Weights of a small GPT-style language model, trained from scratch on English Wikipedia: MLP 512 GELU, biases.
Each number is 200 + 40 x the weight over its row's rms, rounded and kept within 0 to 999. Layers, rows and columns count from 0. The size before them is the row's rms in percent of the matrix's.

# layer 13 attention value, 128x128, rms 0.128, rows 41-63, columns 0-127
109,225,163,222,113,216,210,285,238,265,216,222,164,126,183,174,210,258,204,187,241,215,191,170,190,181,188,202,160,257,107,186,214,218,229,242,217,156,171,220,211,261,183,240,188,170,182,253,185,267,179,201,202,185,216,194,273,226,259,214,209,175,246,213,181,232,188,214,247,204,196,242,186,173,199,188,253,253,259,119,214,199,196,228,131,183,157,186,197,182,158,213,229,189,155,270,257,212,277,195,174,166,97,227,224,190,175,195,242,207,185,204,264,173,133,142,150,240,286,174,112,146,219,228,128,161,228,137,250
120,238,170,222,172,169,163,322,199,219,224,151,198,135,311,150,157,213,202,235,228,241,207,203,228,147,240,193,221,227,174,209,162,204,207,253,172,236,227,178,168,187,151,242,136,236,119,281,222,186,195,202,272,229,182,156,186,201,138,203,160,191,209,250,194,278,191,233,184,221,215,221,149,209,233,218,206,180,194,175,232,188,221,229,245,152,174,159,208,272,185,192,206,272,111,153,236,264,312,239,200,217,162,239,171,206,189,184,205,187,177,272,225,139,253,147,161,248,170,242,253,137,214,219,180,178,179,226,205
119,216,199,210,234,186,163,191,205,159,222,196,204,142,167,241,157,177,236,149,170,214,149,133,146,126,158,197,198,277,178,146,131,199,177,259,157,189,211,171,243,184,128,208,209,172,237,255,201,302,145,211,224,191,257,231,240,208,105,224,170,199,233,189,117,139,184,187,213,142,191,206,208,225,243,196,208,141,186,212,182,173,137,245,209,126,239,285,189,234,241,217,187,209,198,206,148,258,167,216,196,297,220,237,227,192,206,210,250,260,137,260,173,203,129,210,280,151,222,208,225,261,166,207,226,219,217,242,204
119,203,202,215,237,170,182,212,189,229,189,169,156,212,250,143,182,271,174,164,204,142,219,150,210,272,253,241,232,176,250,173,261,242,192,235,218,318,182,234,198,233,134,231,182,167,278,189,206,202,214,157,190,160,172,230,206,172,176,214,196,203,146,184,228,211,169,203,212,189,213,233,206,177,122,221,194,173,150,256,191,164,186,219,133,218,213,164,211,231,170,121,279,285,262,233,231,222,268,156,122,166,177,164,222,217,226,229,229,190,159,131,198,214,133,175,110,245,179,270,186,158,183,235,268,210,269,130,196
117,198,278,175,159,166,137,194,140,266,270,169,174,190,174,283,196,249,143,173,203,172,137,236,170,260,175,234,234,186,175,271,247,212,267,263,200,176,162,120,202,155,188,165,201,163,201,227,170,171,245,180,196,201,227,153,249,275,212,177,201,166,161,220,196,159,213,219,190,216,143,166,173,136,183,241,189,184,141,161,214,225,236,270,160,263,149,222,228,211,194,227,162,146,245,255,193,265,239,152,176,269,190,228,253,117,193,179,188,149,215,144,205,158,249,179,192,216,208,206,194,236,277,225,162,274,203,156,240
120,176,185,240,219,256,92,170,205,134,200,202,296,217,184,290,289,182,121,214,283,158,163,188,190,200,192,254,122,221,254,245,188,215,175,228,157,187,233,216,191,154,161,226,161,232,143,158,208,231,223,163,182,244,165,197,143,233,157,197,281,202,199,202,183,198,172,134,191,177,172,137,184,212,186,156,238,280,180,169,189,208,189,220,268,173,208,282,177,186,174,196,255,217,211,240,259,218,203,211,234,144,164,237,141,258,209,151,238,167,206,221,158,189,183,186,222,168,233,304,216,227,182,232,258,205,180,240,185
119,248,250,201,233,165,129,221,203,209,156,191,181,155,223,310,133,245,223,168,219,201,162,177,195,168,219,192,174,159,172,238,170,167,229,198,160,224,180,207,125,195,318,185,263,240,230,168,127,174,138,169,179,207,184,218,206,223,167,222,295,247,180,162,209,197,217,220,272,158,193,232,195,242,223,163,190,247,222,196,221,208,197,219,258,239,286,155,174,236,200,239,171,198,131,148,223,197,168,166,236,233,192,185,141,246,171,145,270,116,174,270,206,147,159,125,209,231,220,149,232,182,173,249,157,223,205,227,154
116,198,177,206,262,235,158,222,153,230,165,225,239,225,166,181,234,258,169,185,268,259,229,133,116,217,227,280,143,182,193,267,202,274,238,146,241,267,145,202,160,207,123,169,201,215,189,213,184,212,153,159,190,190,203,172,239,183,215,263,238,195,198,242,175,202,239,168,223,273,239,266,184,153,208,265,197,207,259,158,174,153,179,156,170,204,252,104,238,161,214,146,226,205,203,239,222,217,233,220,201,188,166,218,211,210,130,265,248,181,122,196,219,234,211,196,181,291,216,146,279,151,177,255,208,153,188,194,215
125,218,218,236,266,168,231,146,121,189,251,215,160,186,196,115,206,233,164,211,240,246,194,229,148,203,182,213,206,260,159,161,170,230,213,226,238,226,171,138,136,235,170,157,166,201,204,212,220,242,220,147,186,243,256,230,135,193,153,124,139,206,242,188,278,229,230,246,160,203,193,132,109,211,170,205,206,206,232,273,226,191,253,202,199,269,213,267,197,136,208,195,238,220,225,144,214,203,186,248,165,159,281,231,184,115,228,250,228,211,188,122,210,197,223,213,117,159,252,207,214,231,192,153,209,151,187,137,248
119,234,116,233,170,192,141,168,135,239,214,180,170,174,195,180,166,243,192,188,241,202,280,126,219,212,175,191,202,196,172,276,199,200,202,229,204,184,188,246,187,270,210,182,231,170,206,152,187,191,175,74,169,262,195,179,239,167,217,205,167,222,181,196,177,165,247,160,170,202,169,208,234,241,166,273,190,238,161,297,165,272,199,202,172,265,190,155,174,249,181,208,214,202,225,207,188,177,200,244,222,139,248,216,188,172,269,272,229,242,257,217,209,180,192,211,120,202,248,124,143,282,225,86,216,174,242,157,182
124,278,181,243,214,191,210,145,292,195,146,192,221,225,220,151,169,161,263,174,209,164,176,174,174,187,171,259,235,177,258,250,173,206,208,142,253,94,148,240,169,168,201,204,164,228,186,195,125,202,185,281,207,192,210,285,157,229,173,216,218,227,123,117,199,154,239,215,281,198,232,197,240,210,204,188,229,157,136,250,246,210,226,152,146,228,235,232,159,230,155,179,168,238,230,229,193,181,171,157,226,254,172,155,170,243,250,284,187,191,162,199,219,225,171,233,293,197,230,231,154,214,254,146,193,198,209,150,195
124,191,195,203,181,204,202,100,216,245,227,180,216,162,205,226,263,139,257,190,130,196,185,189,159,218,188,258,195,207,171,177,172,216,177,210,209,257,230,216,205,126,266,127,158,257,130,255,226,203,247,291,207,179,140,213,168,185,101,205,202,180,196,129,249,126,223,189,207,226,218,146,211,218,200,145,248,203,155,168,158,207,197,198,184,229,264,200,207,213,147,228,246,207,137,144,233,170,203,158,235,198,262,253,123,207,194,212,287,203,244,235,194,161,218,172,255,173,233,225,212,124,188,142,258,198,184,289,186
121,243,209,260,229,162,244,221,219,142,216,192,245,254,135,158,257,246,143,255,161,152,147,225,170,217,210,257,153,198,192,139,152,188,164,195,185,175,198,176,209,155,264,219,124,279,158,165,151,218,195,205,235,232,114,269,143,187,165,229,141,199,247,195,185,260,163,191,239,107,203,150,173,210,261,191,210,206,228,239,174,181,179,218,190,193,193,221,184,270,179,179,198,196,145,192,216,160,165,225,257,224,332,222,242,184,188,179,232,197,109,208,181,232,147,186,174,187,183,179,179,282,203,175,246,221,163,215,144
107,182,157,277,250,263,250,247,219,222,197,192,162,174,187,283,170,222,263,301,188,128,219,209,272,173,190,167,146,181,266,203,139,168,199,166,212,262,109,270,161,193,222,243,199,165,248,145,214,250,124,225,207,170,227,210,216,190,277,178,276,189,257,210,204,217,160,150,169,126,238,218,162,161,154,196,181,208,138,231,215,232,205,232,243,207,256,269,223,204,213,163,194,225,222,226,148,199,151,192,196,149,206,201,199,191,250,218,238,165,220,182,203,231,193,265,242,249,207,162,222,240,170,194,235,245,130,185,142
120,226,169,207,187,303,198,234,185,175,120,226,159,226,255,230,288,206,231,194,146,203,207,118,240,252,198,239,117,185,180,202,225,182,201,172,226,273,233,189,279,178,136,237,239,219,195,193,176,223,234,187,198,219,188,175,198,163,227,288,240,210,135,206,207,134,164,200,211,246,227,184,273,167,174,210,158,208,178,237,198,227,221,218,222,136,181,204,194,218,125,155,141,246,293,182,185,124,155,113,151,156,155,230,215,217,181,206,163,139,193,171,203,243,127,231,265,251,187,226,242,193,222,227,199,202,242,228,256
118,198,201,184,172,277,172,240,230,243,135,157,193,207,196,219,225,122,224,203,152,133,222,176,136,185,173,127,139,213,205,197,166,242,210,148,183,248,291,201,222,171,259,178,215,167,173,163,251,249,248,191,171,216,167,252,222,157,267,215,172,169,182,154,187,168,235,182,236,206,245,219,290,199,225,208,175,215,242,235,196,215,274,155,149,191,203,106,190,224,166,235,204,178,208,176,203,157,208,239,152,164,159,256,263,164,285,200,125,225,139,235,264,228,182,146,224,250,205,213,242,216,245,222,197,215,107,167,263
116,169,184,240,221,213,195,197,176,132,196,197,147,168,246,233,207,272,158,189,211,227,215,263,213,160,240,240,273,189,104,147,214,154,163,204,155,181,152,251,201,214,217,236,187,207,152,200,172,198,182,169,223,232,175,219,238,219,248,271,203,164,178,223,229,210,123,226,213,216,225,178,146,257,225,121,273,126,211,178,176,184,277,173,219,208,173,167,188,196,287,180,256,201,245,194,207,188,216,176,146,135,170,198,187,250,339,191,198,226,276,214,263,149,181,175,127,246,181,204,204,237,236,230,176,212,163,212,112
107,181,197,255,227,215,220,97,259,205,223,148,234,158,212,227,274,238,207,189,236,180,246,132,252,213,217,285,204,243,179,116,219,191,175,159,234,220,234,222,204,235,183,176,157,191,227,207,156,195,145,220,189,200,196,145,201,221,168,147,150,213,224,215,248,191,202,186,222,214,245,141,224,215,261,166,175,196,181,192,177,210,100,119,184,246,223,248,224,289,167,269,202,174,223,227,192,140,188,210,198,91,195,219,170,227,207,227,295,192,191,188,238,221,214,271,213,135,216,159,154,179,223,196,296,160,175,126,234
116,195,233,160,182,187,186,207,151,234,124,232,133,235,202,139,206,202,220,213,146,196,186,225,178,238,243,110,210,198,153,168,285,159,232,209,274,253,241,206,191,259,111,185,191,244,159,242,160,269,270,160,235,239,220,220,219,165,151,185,216,259,231,190,203,238,226,222,208,185,165,246,191,224,215,159,142,233,228,151,220,169,272,244,209,210,187,175,220,148,221,233,143,124,161,121,280,164,189,194,214,257,233,210,189,186,168,144,216,94,216,237,196,124,220,224,142,165,189,159,175,144,183,161,235,231,170,209,188
122,195,274,140,176,142,131,199,138,236,172,200,192,209,209,132,156,229,193,230,224,223,175,232,170,167,192,221,227,234,289,277,109,197,249,227,283,197,227,190,155,267,258,155,179,191,128,136,154,230,209,172,232,246,215,207,166,202,163,238,196,198,195,158,187,219,187,200,169,186,205,235,185,241,251,231,185,188,175,278,245,277,169,194,122,200,239,129,205,178,172,195,212,156,126,223,161,229,223,173,251,178,288,180,219,146,151,215,182,187,208,208,267,231,206,217,220,157,207,234,204,213,72,153,224,214,168,211,182
118,227,225,205,189,256,273,171,241,136,229,152,192,210,225,267,186,163,259,211,162,182,221,187,231,156,134,185,207,212,116,142,232,213,108,152,137,224,216,274,181,230,227,186,208,225,250,143,158,216,213,242,130,202,117,169,192,229,196,229,223,200,159,188,188,129,187,158,201,252,263,179,224,208,164,184,197,248,187,300,165,180,164,166,186,147,188,257,157,235,171,284,176,164,216,238,223,178,181,209,221,168,267,176,164,233,270,223,197,264,222,241,257,245,164,238,235,198,193,122,163,217,248,207,180,254,227,254,206
104,235,189,196,163,226,141,340,217,219,134,237,145,194,259,185,272,198,346,250,221,262,181,228,208,161,207,153,186,196,183,223,218,209,230,203,233,195,193,200,143,224,149,216,188,236,198,165,108,263,207,195,235,203,206,163,211,283,204,124,294,236,209,206,169,175,206,242,256,151,223,132,158,164,175,206,242,162,257,245,197,231,247,226,207,158,152,115,228,183,176,249,179,186,208,179,138,171,194,234,169,214,138,139,194,213,203,234,173,218,192,246,201,186,220,191,236,207,236,201,163,153,204,170,210,216,205,217,243
112,177,221,256,170,166,222,195,253,222,236,240,187,91,187,204,131,158,200,280,210,265,173,161,212,222,231,290,187,215,112,189,134,154,164,185,206,146,201,201,204,218,206,172,194,173,216,189,279,254,166,116,237,177,169,249,146,175,184,247,249,183,194,158,212,248,228,182,164,153,221,165,183,218,285,159,216,221,230,254,146,269,166,267,186,153,203,229,241,155,260,212,214,189,251,150,112,198,222,177,218,216,262,220,149,184,162,188,242,160,178,163,200,209,168,202,218,152,266,181,212,209,195,244,190,172,117,174,165
# layer 13 attention output (transposed), 128x128, rms 0.116, rows 41-63, columns 0-127
105,293,230,149,279,129,136,142,243,225,257,276,129,184,220,210,197,118,162,165,149,111,204,239,253,230,232,212,164,176,262,192,176,220,183,191,206,183,221,188,204,180,178,166,136,152,281,219,225,239,181,250,105,192,186,229,174,243,222,181,122,140,222,249,151,212,242,170,234,184,274,170,211,143,205,186,232,193,194,268,134,175,196,301,237,226,167,192,172,200,208,217,270,171,261,204,236,209,252,220,170,180,206,226,155,215,188,185,182,163,231,221,235,186,178,209,156,219,211,202,204,196,220,248,217,195,175,219,142
117,255,231,245,179,253,200,153,178,235,153,174,112,155,185,301,280,160,180,218,200,141,207,180,179,240,191,212,122,269,220,225,180,191,245,166,225,198,269,205,211,224,140,207,219,189,275,184,203,194,201,200,191,170,268,230,202,233,260,250,231,152,269,151,151,175,123,187,271,208,205,166,182,185,230,234,173,155,260,186,239,98,180,173,157,173,224,186,171,234,261,267,190,165,186,198,94,238,152,190,163,172,278,224,248,200,179,258,168,219,198,196,216,173,149,206,235,183,219,216,178,183,144,176,233,232,215,168,193
113,256,207,170,234,195,251,222,179,213,244,237,152,190,261,188,317,230,194,166,215,227,233,198,145,255,270,225,190,185,257,189,162,158,201,188,148,242,215,170,176,199,214,193,199,235,150,163,263,122,166,126,188,213,165,152,241,182,257,155,218,174,156,188,146,160,212,210,173,198,178,190,202,210,164,219,205,208,160,162,276,231,244,202,168,183,203,224,281,150,140,237,195,190,144,113,187,229,255,215,218,159,227,176,228,208,296,121,193,218,162,189,191,244,159,250,263,160,124,174,176,162,190,301,158,212,218,248,210
124,216,242,145,223,197,197,123,218,215,200,183,235,212,155,278,162,260,218,198,146,191,163,229,161,155,193,230,189,126,185,188,174,261,76,238,215,229,241,196,213,157,252,251,166,258,167,262,252,240,216,202,216,210,192,225,177,222,273,155,255,190,214,222,179,218,228,178,208,263,182,107,207,146,291,204,167,255,198,147,241,166,233,194,231,260,196,179,178,211,201,217,181,194,231,216,157,135,201,227,248,224,185,212,134,140,153,204,210,168,208,225,207,230,197,157,182,140,228,217,173,228,140,116,87,165,215,244,178
113,230,168,272,174,223,228,266,245,174,233,212,218,153,274,242,194,172,211,243,236,224,190,220,179,274,202,190,173,167,206,139,226,184,137,185,203,206,201,251,244,154,257,133,191,191,229,178,187,247,158,205,173,137,152,167,109,216,137,175,177,259,237,206,184,113,210,214,170,281,215,231,221,115,194,218,160,120,197,161,168,269,211,162,269,179,191,186,113,208,135,164,205,222,320,177,187,142,192,205,184,229,165,185,163,249,196,208,155,176,238,246,233,219,164,212,245,236,190,218,153,250,182,224,192,237,204,195,257
117,163,184,241,200,164,213,212,189,213,237,166,216,163,230,207,208,174,176,238,192,274,231,168,186,183,233,128,171,154,163,159,261,216,237,189,201,178,149,209,128,269,217,204,224,244,227,106,231,253,229,199,162,168,219,215,173,176,215,102,230,203,201,246,199,229,140,232,239,275,232,208,159,246,183,232,241,157,262,206,136,189,229,194,130,243,213,232,221,139,224,232,175,221,166,170,143,281,238,141,199,216,175,251,181,283,203,200,203,148,156,151,266,217,268,141,260,169,216,148,209,125,237,231,126,165,251,209,224
115,200,227,194,227,175,290,238,215,283,233,247,212,133,161,174,227,195,144,239,177,236,169,220,175,182,126,102,136,267,234,208,179,190,180,189,201,253,239,174,234,147,213,150,235,166,169,264,225,235,202,211,193,213,141,174,174,156,216,169,272,187,161,241,213,223,146,224,174,226,206,198,165,151,237,251,205,215,173,231,190,200,171,194,205,207,251,248,227,138,209,206,155,169,161,322,176,261,169,154,166,142,178,196,217,277,253,240,138,169,170,144,167,178,181,247,197,223,174,251,164,217,160,157,256,259,229,153,251
115,208,203,269,195,186,234,193,157,164,220,172,166,205,137,143,181,151,205,180,166,175,150,180,175,155,207,135,247,237,182,134,188,178,211,268,216,281,136,182,237,206,169,205,223,257,247,228,208,156,177,217,238,211,281,234,237,181,198,104,193,167,194,202,169,193,161,137,224,157,216,182,204,262,269,169,208,224,330,256,205,192,149,261,242,210,154,211,196,266,204,132,265,203,244,279,228,161,160,194,168,233,191,191,186,229,213,147,163,157,179,174,187,152,211,212,272,209,253,269,214,175,139,215,144,216,248,212,184
123,215,228,146,182,171,223,147,251,220,244,125,257,137,164,263,205,122,231,148,236,261,184,139,132,145,271,244,181,134,183,205,197,187,167,117,244,252,201,209,237,196,263,247,157,228,213,138,182,222,208,256,187,194,211,192,219,143,163,290,218,269,130,170,127,187,195,167,228,195,235,206,251,187,188,168,193,201,209,199,189,159,237,208,239,163,185,208,132,216,213,200,247,297,179,195,312,173,175,230,189,147,212,186,186,219,180,257,178,248,268,200,214,227,181,175,172,191,203,200,162,158,123,217,174,216,210,210,213
117,172,223,204,163,191,222,177,229,199,217,133,258,176,230,188,202,213,160,235,170,136,178,207,180,115,203,262,176,222,198,206,182,182,219,234,160,239,198,208,229,154,242,189,241,143,192,168,239,253,194,235,194,192,181,139,150,230,156,214,175,194,270,198,221,242,297,135,190,159,244,88,188,178,164,141,187,193,202,251,259,297,190,267,167,187,188,161,221,185,253,131,74,227,265,224,263,204,211,180,175,236,231,228,184,232,187,242,209,161,263,209,196,172,176,192,178,167,277,222,162,149,141,254,220,160,236,229,226
113,228,246,227,165,200,260,183,182,161,163,240,220,126,155,215,224,239,289,197,183,281,187,214,229,223,169,219,267,266,179,220,242,168,167,222,241,146,206,174,195,223,253,242,186,168,195,205,177,164,205,119,231,236,122,175,200,178,139,193,281,206,244,267,191,271,215,140,164,258,202,166,152,207,163,191,263,163,81,251,175,175,257,181,159,230,187,188,244,240,145,188,291,163,196,135,173,174,211,168,193,156,173,137,199,211,203,232,174,209,186,185,159,126,231,129,224,227,208,194,234,198,149,258,210,212,220,202,184
129,199,255,137,252,204,274,159,248,178,163,88,250,171,190,215,153,199,242,187,218,215,224,210,206,236,219,223,133,283,155,181,119,181,92,155,163,157,223,217,169,258,164,190,185,178,210,219,199,219,184,155,212,273,227,171,242,174,252,278,203,276,191,155,190,228,193,231,244,256,213,186,183,266,207,187,182,160,245,231,143,196,193,225,181,214,184,135,281,254,139,189,167,195,162,193,172,255,214,171,166,182,127,162,227,181,240,236,175,202,182,143,169,125,236,220,219,203,154,205,213,246,254,235,185,224,245,149,213
117,186,155,212,158,280,259,212,152,189,240,180,160,203,195,212,156,181,209,181,253,216,297,194,189,168,152,212,212,226,267,197,250,246,175,179,232,183,174,195,294,210,229,197,230,151,182,156,240,194,211,267,226,214,193,243,229,167,266,231,241,208,126,200,111,193,184,201,233,228,251,202,190,125,210,170,239,232,241,220,187,207,215,172,172,240,194,234,207,199,306,164,132,244,134,111,179,271,262,126,237,180,148,203,256,194,236,172,238,158,196,183,149,182,235,175,106,207,194,166,259,227,162,220,186,163,221,152,187
100,233,182,198,179,127,167,292,222,243,161,134,234,183,201,187,179,204,236,171,214,184,205,253,182,236,175,192,172,159,168,231,199,213,145,167,157,171,170,199,258,224,213,211,227,226,118,210,148,112,177,217,261,190,181,217,274,144,187,178,213,132,206,217,166,290,211,154,171,204,117,192,248,194,284,170,249,260,156,238,152,170,188,260,187,235,320,209,226,117,240,217,205,206,278,216,175,185,264,183,135,197,186,247,269,230,207,212,216,158,192,214,240,193,178,201,210,195,191,159,216,160,272,217,194,173,153,195,256
112,215,195,176,203,220,174,220,151,176,221,190,195,169,115,189,170,218,136,157,148,189,175,271,187,180,175,305,204,212,223,234,185,202,223,209,190,293,124,180,219,233,236,261,122,203,188,209,321,147,210,247,240,227,119,167,142,206,147,164,205,243,192,227,213,199,193,218,260,259,169,193,111,255,222,226,209,180,261,132,222,211,214,158,199,208,262,217,197,144,167,191,238,162,212,205,170,172,260,240,211,276,158,207,224,190,251,164,233,249,188,222,195,230,248,119,182,228,247,178,133,185,199,218,146,217,222,171,244
116,189,244,203,280,202,179,255,158,184,215,206,268,227,195,173,205,223,122,188,190,201,257,219,214,237,144,229,188,179,126,191,154,147,250,206,262,237,160,164,188,186,171,197,219,235,256,176,250,114,178,161,182,158,259,201,150,225,225,272,218,261,185,242,232,151,243,310,247,146,248,178,204,233,228,186,192,233,158,235,146,236,200,242,181,283,252,214,185,190,217,188,172,220,193,223,141,129,207,179,147,223,272,174,162,176,168,169,213,223,230,222,112,135,205,107,194,194,183,170,252,197,156,221,183,203,243,157,247
123,240,197,202,277,240,242,246,225,215,89,283,206,137,180,180,195,167,219,193,209,157,203,188,187,94,293,223,236,153,206,306,171,193,167,206,194,132,207,221,206,186,186,167,223,215,165,190,219,252,256,230,188,141,229,236,121,181,155,163,162,199,173,227,204,233,217,148,224,174,164,190,250,230,224,261,172,212,194,232,150,156,202,223,137,138,244,233,258,252,198,264,153,201,254,186,176,219,165,202,233,224,176,119,236,204,178,161,213,154,246,196,128,222,202,239,142,216,236,155,237,238,143,136,207,191,211,210,172
098,235,187,170,193,235,128,283,116,223,193,191,249,185,143,148,137,128,186,242,213,200,125,174,183,256,232,222,145,177,202,201,222,204,141,255,248,152,206,198,174,204,221,215,229,254,190,225,298,261,232,146,216,161,159,249,217,200,176,227,185,190,222,219,149,240,188,209,154,211,237,230,152,254,152,211,203,226,194,180,223,173,171,185,198,216,167,174,270,281,280,151,163,177,211,243,262,279,191,195,264,215,208,217,232,265,196,286,148,171,213,177,144,160,170,176,208,188,161,182,234,154,185,269,155,191,163,163,136
111,233,219,221,236,160,191,193,220,205,212,184,132,200,249,235,179,239,261,211,144,156,158,235,173,214,196,173,228,266,214,223,200,103,235,143,124,228,224,210,241,195,216,176,136,225,185,158,243,221,226,224,200,213,153,232,299,165,161,222,231,217,247,146,170,198,248,197,262,174,253,175,174,186,136,126,182,259,224,162,137,190,195,143,243,200,169,191,123,232,295,176,149,208,180,239,131,182,215,286,174,202,184,191,208,226,232,152,218,238,173,151,162,218,288,164,176,145,147,239,230,246,216,121,238,214,185,177,180
117,172,211,269,177,190,379,245,164,235,199,141,177,260,256,241,220,274,240,232,151,255,171,175,193,179,207,230,196,180,199,228,197,277,213,170,184,222,195,170,187,202,164,111,237,148,229,203,125,209,181,192,159,166,172,191,211,229,197,144,190,203,208,192,109,252,168,185,212,208,145,173,198,230,255,188,162,155,190,225,206,189,196,209,243,226,149,179,201,186,236,119,198,249,163,184,267,155,231,167,178,164,253,167,219,245,182,232,227,241,193,202,163,191,256,155,183,164,98,195,164,142,248,222,228,219,255,194,235
117,196,159,178,247,198,154,213,131,232,207,256,185,198,170,118,179,138,190,213,215,175,214,183,173,193,252,212,152,232,195,209,129,198,202,227,168,119,150,176,213,195,266,261,262,195,109,266,216,138,120,225,239,275,218,136,203,238,156,229,234,241,165,236,249,221,238,221,211,212,208,210,213,191,174,236,169,222,253,134,191,168,208,179,167,255,240,176,278,163,179,139,203,208,224,74,214,216,221,188,179,233,209,227,214,274,147,246,279,188,192,209,153,136,207,239,148,138,208,199,189,213,230,220,223,221,132,220,182
109,276,241,244,214,230,188,167,198,199,231,231,247,172,181,216,188,229,214,189,104,143,231,147,191,258,152,224,189,162,197,129,199,157,255,218,138,218,192,189,195,179,147,198,154,186,172,303,233,122,211,146,190,168,229,201,190,223,157,308,208,180,256,226,231,182,208,165,165,223,209,288,200,170,186,241,178,177,230,179,218,146,169,237,192,172,218,190,149,177,241,182,256,195,205,240,202,238,236,207,184,158,222,116,302,242,205,198,178,173,197,204,251,165,251,64,203,141,245,248,154,225,224,212,253,165,208,202,196
106,187,155,214,195,159,159,240,218,182,185,213,96,151,201,217,260,250,179,204,181,220,187,177,206,239,176,240,174,158,199,173,211,211,202,212,205,166,253,211,204,171,247,200,243,193,212,139,252,245,183,190,253,124,183,167,171,155,239,179,206,184,202,270,93,239,178,148,280,187,133,151,204,214,222,190,191,137,236,233,219,247,204,210,205,172,216,226,252,177,165,240,230,212,94,231,312,247,204,236,196,157,231,182,228,115,147,238,199,165,264,150,190,157,201,161,176,268,145,250,201,201,296,208,248,231,159,234,201
# layer 13 attention query, 128x128, rms 0.108, rows 64-68, columns 0-127
080,184,162,190,199,239,253,203,225,228,283,168,201,205,147,165,165,218,200,153,128,183,95,235,158,262,169,184,201,189,192,282,234,158,224,238,203,220,237,205,179,208,260,245,276,272,277,216,164,213,151,179,221,236,204,152,215,198,239,197,281,183,232,163,194,222,275,170,175,146,245,173,169,202,185,233,187,182,148,207,243,167,245,260,222,149,115,133,170,184,255,288,217,171,195,208,240,181,158,236,279,161,206,183,177,211,202,181,190,188,174,236,225,171,140,177,270,148,251,164,235,264,153,239,214,241,227,185,222
091,225,231,184,154,209,126,255,154,115,161,215,192,208,267,229,165,235,152,218,214,246,198,231,185,185,254,185,218,249,193,192,181,216,189,235,245,120,183,158,221,169,259,127,205,226,159,181,216,221,227,190,114,245,215,174,167,169,212,285,221,150,201,188,162,228,141,229,220,277,195,207,220,230,294,210,192,141,232,277,158,194,129,213,111,183,221,239,151,211,129,171,230,158,222,173,235,226,191,223,84,238,183,262,185,197,206,200,276,231,230,160,249,188,240,186,222,201,209,198,144,176,217,251,182,176,157,230,239
109,224,172,236,221,185,219,179,201,258,109,99,141,174,229,228,254,177,146,194,149,123,221,185,198,221,193,185,201,239,171,207,212,271,227,188,178,271,222,200,224,152,194,274,256,179,171,250,213,172,161,253,214,179,138,247,178,200,212,169,141,201,220,214,233,254,213,256,200,146,168,107,214,238,182,208,206,250,171,118,265,206,195,167,233,183,235,212,188,211,292,224,196,209,128,259,129,214,240,198,283,193,225,120,198,156,252,204,164,168,235,246,143,264,233,180,178,188,221,202,240,223,249,164,144,195,216,225,176
065,267,246,278,191,167,215,209,207,252,263,179,191,220,177,193,141,266,210,228,231,217,124,221,179,276,196,262,146,169,253,242,186,195,165,210,166,95,192,210,126,163,215,250,158,303,196,230,212,224,171,178,219,154,246,151,243,182,189,188,215,214,227,215,239,215,198,193,260,162,201,175,180,199,189,231,228,250,220,194,196,270,153,211,187,167,229,229,237,173,187,197,225,183,217,143,135,133,162,168,278,204,210,124,177,227,152,206,217,166,143,239,194,149,182,219,179,206,111,194,88,245,166,163,178,169,226,196,268
125,207,171,220,210,125,243,163,188,250,124,143,210,198,258,190,278,255,155,230,140,206,132,260,195,240,157,216,226,226,188,226,134,239,212,201,198,251,233,186,214,210,139,235,280,222,107,204,209,129,160,198,217,164,188,247,224,181,253,151,209,225,182,180,265,222,260,221,153,149,181,158,175,201,208,198,228,234,192,158,240,191,177,154,183,186,203,213,236,183,234,188,187,214,160,200,84,164,194,158,258,222,251,119,218,163,210,177,143,199,186,235,116,222,193,106,215,224,134,225,201,208,162,133,154,206,243,161,224
# layer 13 attention key, 128x128, rms 0.114, rows 64-67, columns 0-127
086,164,172,159,174,108,208,185,235,145,118,199,264,228,228,214,208,218,221,240,176,213,228,209,192,270,160,223,163,158,129,193,240,182,202,245,219,157,191,234,225,180,124,174,238,119,230,214,236,191,191,203,243,175,192,198,229,186,263,154,227,144,192,163,233,101,228,211,143,181,176,100,255,137,183,55,235,214,215,250,168,222,192,136,205,201,205,171,176,210,156,175,138,231,121,234,206,177,246,172,154,237,150,222,249,175,213,251,155,163,180,177,212,219,178,176,213,226,210,222,214,194,212,206,165,265,268,190,169
076,250,230,170,156,221,142,168,170,174,200,197,226,223,241,108,286,203,217,172,248,139,199,238,206,152,213,275,240,173,211,176,201,184,215,176,194,239,187,185,207,237,165,201,153,195,141,173,130,175,198,152,216,228,147,152,89,235,178,179,179,172,162,141,194,142,216,207,170,150,162,129,173,155,184,184,182,233,191,179,192,253,183,155,263,214,169,187,244,195,267,209,118,178,156,105,198,287,199,154,210,249,273,277,259,207,226,171,181,237,216,167,111,230,208,147,226,154,174,173,213,212,153,191,194,216,230,167,178
079,152,168,250,169,212,205,237,173,185,168,196,205,191,162,236,157,214,121,244,151,245,216,175,248,181,128,219,178,195,197,205,202,260,230,195,213,163,273,221,190,160,81,184,226,134,210,222,177,206,154,223,180,243,174,197,214,177,209,200,184,253,206,189,217,134,243,192,178,136,221,272,189,68,200,160,225,167,229,177,194,268,295,187,100,174,170,261,143,179,263,158,234,188,212,208,209,225,197,229,165,224,244,155,165,182,184,194,162,175,200,194,181,199,332,140,167,251,251,212,162,198,176,203,192,233,207,187,156
126,231,238,210,158,200,227,177,224,176,168,221,189,227,231,177,252,200,212,211,267,102,180,272,267,208,268,241,237,250,233,202,245,148,210,265,189,227,226,194,254,245,288,221,222,178,212,171,205,170,198,178,231,196,96,209,191,249,208,137,201,198,103,175,108,265,188,236,215,264,185,121,202,184,203,224,169,184,224,163,149,152,104,206,216,204,215,179,229,169,138,273,144,201,217,219,189,230,227,173,180,204,247,292,238,257,196,214,208,244,210,217,162,202,140,174,250,270,187,148,186,227,203,201,161,174,228,203,226